{"hidden_act": "swiglu", "init_std_o": 0.00868, "init_std_up": 0.0442, "train_tokens": 110700000}
Each number is 128 + 32 x the weight over its row's rms, rounded and kept within 0 to 255. Layers, rows and columns count from 0. Numbers have three digits each. The size before them is the row's rms in percent of the matrix's.

# layer 2 MLP gate, 704x128, rms 0.0886, rows 644-703, columns 0-127
100:181134151100203095104142134040170080110168185119157088138162110148104113123118060126117118126129135068110083145099098144054126132079153175107099098152169141104175162177120112121124162105142164163112076138135110074071172133100167120141154074153137138102169087132159152140100090087195198153140114115158144132145117137139136097075121107112155093125120143133120114128098118199135123178092
106:128101130103138171102123121122099151128125174119124120138186175179154110137074174146122116157150149102074105129127101109111096111100133163138175143145163104215155097115125166091121078121112051165132180155131055048115102138165155109144152143153167133144154053139122099140128116036143136168122150084093157091161130145097127146134128111140173135166102185130143129092221101117116115088097
095:137118158142176094149140152105156123109106136108104111094198165151153109101082145130154092138076105152086181137117186073147164156145133106130154154172170133115097134077166114181185164148168152130140111199108197105151123128115114129058105092149109132101127106113180155128125144154136119153144174127200114180093102158199107139106155100145173131110112081122118115114096215067113153093170
113:111091085172131153172109153139164096066145094109149116101127146045141146160045143123073139120144141116092100148148109087154119127110121079148132138136181089191136136154081149145103085142131087123107181143089172097180091180150134123112086129106119116073151123090143091089084114120141153127126121077088067157082141101172150149097183186128118115174172107154118154133118159038158143125129
110:153194071173076064083116170093087152092171144140190136096187083094097166160087160163129146154143126154129121098129179165200108138165156105104160107162120152156133147131171148086099100126126205161155125125128161167120141170157129136144123142142159106106118204124193200145139104172120085147151123092164108137160123112107115138156158145111123082133114149129079147123158193119092163131148
099:144102104098174143170137113133125113203135110129079136218151121130171148182131178095069096103121088166131092126077132211110115153115165117187153162106149092142088106108092110185137112151129150154122107179148093140117102122158157120172152166096100093126154179146104120187127139110102104157135159134142132112111130067189145089086076143138204139139149142167151179119099162143119062146135
095:171120134077110154152121077123130135114156148080214055091170165128103156115136151108079158142120104120119154126087116099060155138123075146109194154094100104123144051157145140154088146175153060148153158157166144156104158180133160209124109132117075110109090163138126139102123148122093146158116139176103128162153126138156172135111073121117147140097144144091105166155067162162112119190173
100:194136149149065104100179058114126155213127123128130100146171158093189103146114070112127117135140124079148124093100129084108149157111104160058124098153129105129116144188104141158114087145142169157150115086097115149181134118108032134126126091083123122132158155106120128091064131196135089148152162136155157136085164188168098148163145139109189118115128124083091154141162103113105170160126
098:145132137120138107069122134091185132134099180162183125090174184137130139121115076092177172056100102107177155107153100123101077161127132150106060153112070127122173173167095130139137150104150195118112122179145124099109149114142119097157150141115138173151154092115131153148082125119172136159119109093145163103020112160107125127105145057115163054106135123112098137157078130078102171133124
100:129118158112148118151139177119174136183110150113160181142095123102152140092131169071117151132177117106121074107197055153127097191136129129030167143100178162144142121145125110059117128140156103088052128133091058156150136079115105105114163123202126138087126111141175135082140140111103138124142069164144121134147098126101131164140185076175110137103085115117131075107103113140144130076112
101:123073146147072139137138112128144161150128120113093074100163123133146042131123143137131094179141148092082101046140129131128138111101123082118136077158092148132144119186130128198130135148164142104159080164107151082098113131095148076161093131122113192100128141205143132102130134124067090106122169064083123185114146083196123148079161118158172147049108121115172141135141132146148160179131
100:118143163156071099158138150100176144091131129144107197109097118134104131149181100073140106078129075081143119128124148206153147102126122128137165124146138062126155125129187135113124116175140110122101189095048112168139104131095092181134129078129091126135103157148158131208079161159156094159090129124152159097109135138170176127142139070078090139127118121120116132130158126143118236105184
096:152115106229124062208165074142132071089107201133115171095141130059109113148109108112179056159131098130150145127170139127105112122204132165175120134086169181141088156140130131063157118113145111116134111130174141138103074141135099111095133140103145098171117052136109135146084145145123084153150089137110168083102119140090072135152123102115155127145156154135103117128117128098124189154120
104:122155165087076139180110110119070158192143174130108141131136110186206102072114143061113084129112124119192151090149146145105113129166158120104113086120117084121139144139190068163074127152159127123137123050113169121104101096194086129119095141152126122105149118171092148071168134138099155124131130174138099142113162109171096063124116076147144114159099163153140129089180141106147065094139
108:139110108108111130097168169158192086114164128126165151145121168135134119117142119153127179147170152130094113140155118167149132118112078170130116105142056136136153140157147134148182178167135182078129099146218119125178133129129071155113135118117137103134119117120087137177163116125114108028158111127201200154160112168194121123116081086118114093080125099166147104095062166160148073154112
115:149182122114138134114104122115143215123186119162153180129114150141106138140142126092046058151151153114121102143147174121161147150081145169055093100145166128132102082126126124144138119136106093116150134109102108207152123167176156123119127071124118158107114100120136138120129091103207107167000160112125144145130117133103057119108161077168111089100150155109171124130137136107133161083105
090:086126144155168102127112090104117116179142171130147128123093140212102165129116153113118121138200069108066112175134083151164113114082165146157203146101107130134116116111117160142080127132152121108128107121122107128147135102089130125091218162114093136106076067165083165162056114141156128105127086090116120076082125135113185199133178119078136123145159166133094151151104116092164175119175
106:154127087102130118133128097198133098085110104119084127131141140131173039125096115141107144114144079119169127194106159117122157155096079129150144139117078162110167137112123182155130090166149151072142179104143185079166147098097144135096110151117104145076170121082131056137141092113144132147068124138105074108177111141144175117149174159109134209091142157160114177128149054085075122108127
102:117157095175076089153151086113107159111105139094213164149097132131112165128204128142176183087108111142112141132152113158044096153115143103127188109172089087125106095113164159113092127134148161116099084085098116138157158088126094124117153119095114117133123088186118152040113080140131115082143121122114101151141141115199152078159124072121166097126093096150191077116172097127128100133167
093:101130182129076142150211134119115105160141177156158166149156120163109170117178119149123126116092121134094075110147116165169179166104122103151181171146103143156093129122115113150173095159077107122116153097096190142146075156098132152137118149138141129155138135187074119070122047155099110112131151120107178118075144141086077056132111098119085158143160158066099081110120107204106105122156
101:063129164106130112141154141170089144113142114131154222109166088132112176105113063105114152116115120071138124120124144164069146107156132097100089067132116153148089114155125101108138086169196169127136155116109104171158089180102145206102102104090074167090216127107089155048140148095175133159133151180095129116105140114133107125105159097101126132167151082161152155120180106134139129125116
087:196103170116086161116178107136112082157166098152108147153059126143127181146077079125135116144127145147137124144125105108110153133140115130095107191119119140095108186153146128174123097159125192144117183091159086133113164080151166105168141123116108115139139168131109099138148078172084117127160124157136103067087146201091163187103137152118132043129084163130111202111126098077142182074106
089:107129133169116113077112114109087115157136138091109145128144184130169133125115152135099166139144116119080144131160085140130199173210078097146069175165180149182076153080124101149152134099144100184141116132128143179118068129093109058134150128117174208180122150129119069124153092173126123109111097162091090125128132105101116162082133139122051127128113142122214128130151152178156150133120
098:164111116151107080091131121096159156126150099109094044159116121119101063128181142109148214071082197151176137152145101134175112178116134118141179103131132071079131068182093147104151141114144142149124167149132144152139054153110152130121168139089132127069132177155085183169123125116129163148106153092134113092187098099174105178172150139115169118104091123120114161120137118120168136098174
092:128121129145145106151102183129117102145123159133120203124130125172157129193106099155104138117077132147129073194072111105101186129101096096143119152078129130141118107158202146145132207111155115089121087095066080140167173057103135126100139123142155105118112150081103104113016120093120166110154145135116139177098150067104099126099130163134105078128097130141100134158096135115186164103103
088:072100087160175102113123153198175103103148147084148146141165097166096159109120187060082100120128135135133124139111174144165102126154160046130119105169167066144071133099164119139127118130142153160126079163135088164102208206122088162085095118121147211099129163144129124157097139125146126125118112104124202162143117099172124117126138143128126180129099096127101142126096179170160095141101
095:129097087107085176170109187120142124150142087161127080106098090140124112107189166117140108092141122089159086150141109118066107087157157108138109089159085130089137169181149074133097123088144193138142166066159170168120151124077109123157093072111087097154124121133125152133117057143136062109132185130117136070082113136150165150081142141090100121163154075122166103138164109187157174107091
111:135097178091175087138101142136125091118091171125121189183097203115118159136144141098191091171095136129130075112140117095152124091144135162140072168123088173147215102188099147130089049144113115096096102097098081099120123110116191115157098095180137108105172083089106153161102143135130115168118122107126117071146117185121167092077119108121131132145164080118110084138120075133159115143114
095:099130140075161121124128089214157138138066150169123111107123105140175136128090097141088143142133125090164118157159162153086178137122100057184146108145110140110106124136185113201106126102133082141118141147165091112080129186125086140139141077154166133094141147147151141142089087171090118058125118098057145107158128131121109128151076169117084106078140137130125164086059152194114133122056
098:092138103147166156067177125152150167099137128182166128088125101089112103127146134118140133136043175132140096102119132102096113116112134070134118195076154131143130118095124149114126148114162177138077176155167101141151113169077126083099168186114145121124170144115171119145141117092109152134096125170165133089148127188086176150159158131109071127097116059100136114113191209147210141084151
096:113113102151085081127131048125109143134104129135111115143139131149172190095155081086135127138134175138084179143111124110083118104132063061133138142113136114108152144217099159119089075105169095075154104117200153114149150114129098131131178174096131122135111161149110189120132071122116176149150155070120055112095100116119120122140188127151096144140202151117172155179147124110158142128061
102:167100119143129149107173146079146122132155100138108155172137080162137146045109165097139145154107164136112117140152120146190130106109142095127211106106072055139207115122140111158143153147126202149142136165112149172132142080092180166100071164116160156131125118067141107148100196120094157136185125078144098082178134205125102140113120140126104074116127122120113144137136168102180157173126
089:151164152157080175143191126166126156137117147095158137086144100115134137104125133148140170152100164121117116177083085127155067116128150103118140207162054060127151111147144064177130161137112167159139127086131125103145109144167152103122153195090102114114107096080131100094183094082122074180167144146063147115163101189122092102125158107160072090122177098177141090146098120132100107118106
106:130147168140099077116129146169138140106093108091085165191158125146111145105085070194124087120184132155090143118107118137139161116149089102072165139098101130135162114160133138150094192155142129078189156129126141090129136131081121176149093186089155164162116110145153138155113166183138117121124117123199126148152147122098165102158155073087165103101137056170096205116081138214136131133112
093:147167140112114189142129142139188120038091132173125131112095103132093116103122148087127131167156158159160109085122139059172111112191125115106132108183104160084125107088153123105179123130123132107158167140084193083135158115157172143118110162203122128084186203133147187075130140065089168155108162112189161098128132160111147159115134093150117094143110170132094136141095110098151174118144
099:155112074129138146107137108107111088088049160153163148131100152144153185078080168177141131145082109052114135141125127182084193143086157149119069029087084151093132131095095140145167122144116169131145132079103131109137179122116158090141165173081129131164132157135125148139163183140076162106086167092097122109148131137105143144179139124115108203154131167130153135131099188118143098120104
117:124082164050128113159101086113154183151109126099128090095069132165155142071130097159108137156150102113166148151188047188068155147153111096144094106070155151061143139118088116134118124123171128144120202062112127145145147147147118177189170081200128129145139096110128146087098065122110113131148117109122157150171132114118132089154152132150127145109125072136151150123164166173083170138134
101:123162148104108135139146183119156069147107146126110113144116138099136100159091163064138190118133095111194104096180120072179131198191151164158108110080061153149145144182086098145140174045148133090163106118109135158170130135104083120167126167153128138089151158119139127112128165121083177138151148173132090095135139105060161106117094079139127148139131159166109154115094112161161055142165
097:149076141124144134171146129071078080127117055157128113111088132073154074148110119161120120117142113173075120115114139192122123179117127155099183095132160076090081100146084122163089092118153118170124084073178142185124136112124088191106158122093094061104115133182128094136103094226147099100154093142128122109108131123071179181141167148124101127131130096111121114143122089167133124177119
102:120123169125133100172085088119141117137161166093119113107145085134189160123093104090056130085142177042101113116096183136171127135104147144068114081098123151094102066148167145127072115221139120104091149166091140136130115120096184119121117090172184094137135085124169121155077116113155163100101127141142078144161086147118121096074181076122121092127091135089115086127150117150100158093137
096:156111178115196155108102143132086120129163177157131095206135165154140101172114132174141147136159159130154114214087071115101152046145097096098067162202157122082080130124115119135152124087130151095114171093181132119151161152132123133185167112112146146162131115127137109181140119091187102099126095175079118173057122096143118105155134153151104087126134162128084092145126094130174106125121
093:099115122164131084179090125122126113069158132126148141089149145163117211141113039147063139157095136161118134097163126061150145154118109140131078149131175146175113156122105157113146105061188124103123126126105180116128147116065132072195132167093100159094131099135117157151166122114209076086149110147065116145112143094144144190103100125140192118092113173125127132117137099145185107125115
104:103155121135122086175107113115119079129149088139156196165130163143098083132127133153155121131121074173129094121189026140060133113130122174148166122146089147114130169221115150109132058128152119102139132078139112105093161114124109086169159137132110157139118142141081136131143139108196128092138126129125094189089129058177148151117080087119082174117136156129167164158143116097097144204110
105:115099112099118192178154173100135162135138083123104130133099080104151191148152137050155111122128165200139071151156153164125125094178115117113087147148086127148119132113082122052178121174108105132142123088077137170130171130164083106107064207069120147147107111138119109204110120176165145135128108121140124131125124088152114165151159127147129120129099153121179073140109184125055138151091
096:138135151131139097083149105121084119149119148187075181197105065133139135158102139111067127149090166112073145079136146134141129102113110112169102174021111152132110174133125065132145114144121153129060129101165101130153136134061152133092092107094106124130110170155123080150119113068126139127164164141121105120117142205067128081110117164125151166112180093161153151171084098093168090153124
093:145157126147135165068128136130145077179098060146085129095140124111155123127154133145072116120109092139145166139164120147127101107121110101128167150094112090135194161116151103102107149139129159115121172134131073162109192045148109137117093120127091102128149091092169138137098087070203146118137136074176084089104141128148138140054132088100179164145179109142087059132195162126183163092153
097:108116105102070176184140125129098146059134175128151149122076127112142161219091122177109161115124087197093192182174136133138138104125089135113075104065147139121091133157125146137131158159195104141083094138146172192091099189159108139102103111083103130174114135128115150076120156150103145145091134098074132151113138117133124093189075119139108118121078093122144156096171099120135139120074
098:076128141125107077084154137156070154114096126088117160136136128129111073096163075161126059137098140144096080135187151125111152071205118119117094148160128122154137124139176190086144071135169152166110132122166085153122087085081125139070133089175176094123109113109146184132162160061079140078123126101142084090101087128127093135089108114128087102102156135178078114106132099127089174135104
088:145087080120085149070133169083181149168117129104171088107127161196170144163144145128178118156127131106142151094088124090080173101140126124172105153089140124125143122132122097082168200181153146202151072122130124099161153117105104167076072094130133122100143105127154222085108104113129123115109131130114148173153162049136136142200107139120123117175138055143165093127137146103115155147120
116:061131116125081182191121231153174047173087171107141159045101169097122159192128139118128152150135145131095147094180152143151082101140160153117106130103083133136130175126138075111115143178074128142098169180090106150103122113127118131106163118094116147110113085136181090134177134153144128071128084135164160120114112097085147134101090139172117141084111130082096144115126115138124087151153
089:125150128161124180103137107164158118133117184134108109108132081169150172090153132168091188141205105095048162126097092121131137083134134128116124127173137149099144147115125106076088170073122180118118173119108122102096158109158123083097164099164093111145153127123113174077185133097104120133106216137120112143142128129131108076078084055125155144215100176124126163136081144096138148170092
092:182131105106133187129107152160148152155135131103170165186133198108175116116060163162148172151165124119136114105070085132160189171081108102114124108103101076120120092159168175176129053108128126093146105157100079019129134077144162164196124071117125117124148146152075148135126149126122120155075095140095151098155125160111138152152137169135137080134126096127146118157100175119117159110127
103:104141095121126096117158131083128066167159068102161150120182127125119177107112170116117117123116097118110081188108182142169135118130061102103110132188169068149121128132092204198151134084168125136090101087122077142143102177135148064169127151065156130080165144139109110133145095126138085084122160093141163154120151147124084133146083186137115141159193158121143114146132142124103111148210
108:081143121152171154158135165109112139199161160083126113117127137063084166178140123108119096137126137097164089115105149069147090096135121072156164127125133091149106114121190154111117113127178105083113108067106068115199130107168169161113142142077063094126097163135109090090113134088165100158136136197129123163169144116081139153102152109075136140090064133188089103137178115092102157093133
112:145168034104155130128127094070150148098077100094100120177126098180175109082166133096106096107157070072105108170104135102137110142129120140080142126080113116157123116130189150101135154150142132196107121144146121108160089133158170123124076128160120151120127115146089119165203058118187082128153137139149195109175143081185138181140135140086105159132115109169081132122102147106120080109183
094:134130132132112109166152141092124123105080140122119105145127178152115118098110137107131090151110135145137114123150163126082171123116114082155103165190179105161066145066128098187080151176159172152059114159139130187083108113186120138099168114122122114124141144098150118047112120140146135187146094103141131161103068133113075168113133027107148162108108105188162109096073132048119150152106
092:126165131156140139132097186103114092164146180110124139132156132124162163118118166125106192120127131122135112105119136071173114169117171207116174150135086153143157136090098143184133072087108060082153175111134095135080111107103132117102098109091111106124087102142167143127146133123130119059130166076130135078137130149102212175209105163106080084155126136139057110136132156200162122168147
086:193126127134159167074140172101112195134116175142167119135112097132125204125139108138100126113124139153165203115117134240124163143161091136125096116072165106083191131138183180149147072132107104151141104147093173174149125129163111137125126107142120136105132105111125178119105135154165071122121142069128093098095097104079078139149200097132153098114130142129152071155089094173159139091127
094:147137144093087164138057152084096090096171164083097118187163149129205128117140082168160121095084115105181168163193122193146113125121174107090158080077125150116181126126202154097143165161097057106124077077134155078131111114143135119145119111158126172145156146156149110137135108070166105146116138140134134072161123142140181118131171111129156115183153139158154132119136129110087068143142
090:160088089154167178152141108157121188099157126121090137081073111129075170134145148147169088116131155123128148128162167123169134132134118190154084172181167094138089187138213105151168131123098181121143145149115100141081165121096147165178184129126167171163163107103128169130092107100108100105084151085141110109129133112138125128114168100177122132198064099101154102126167156169051136109110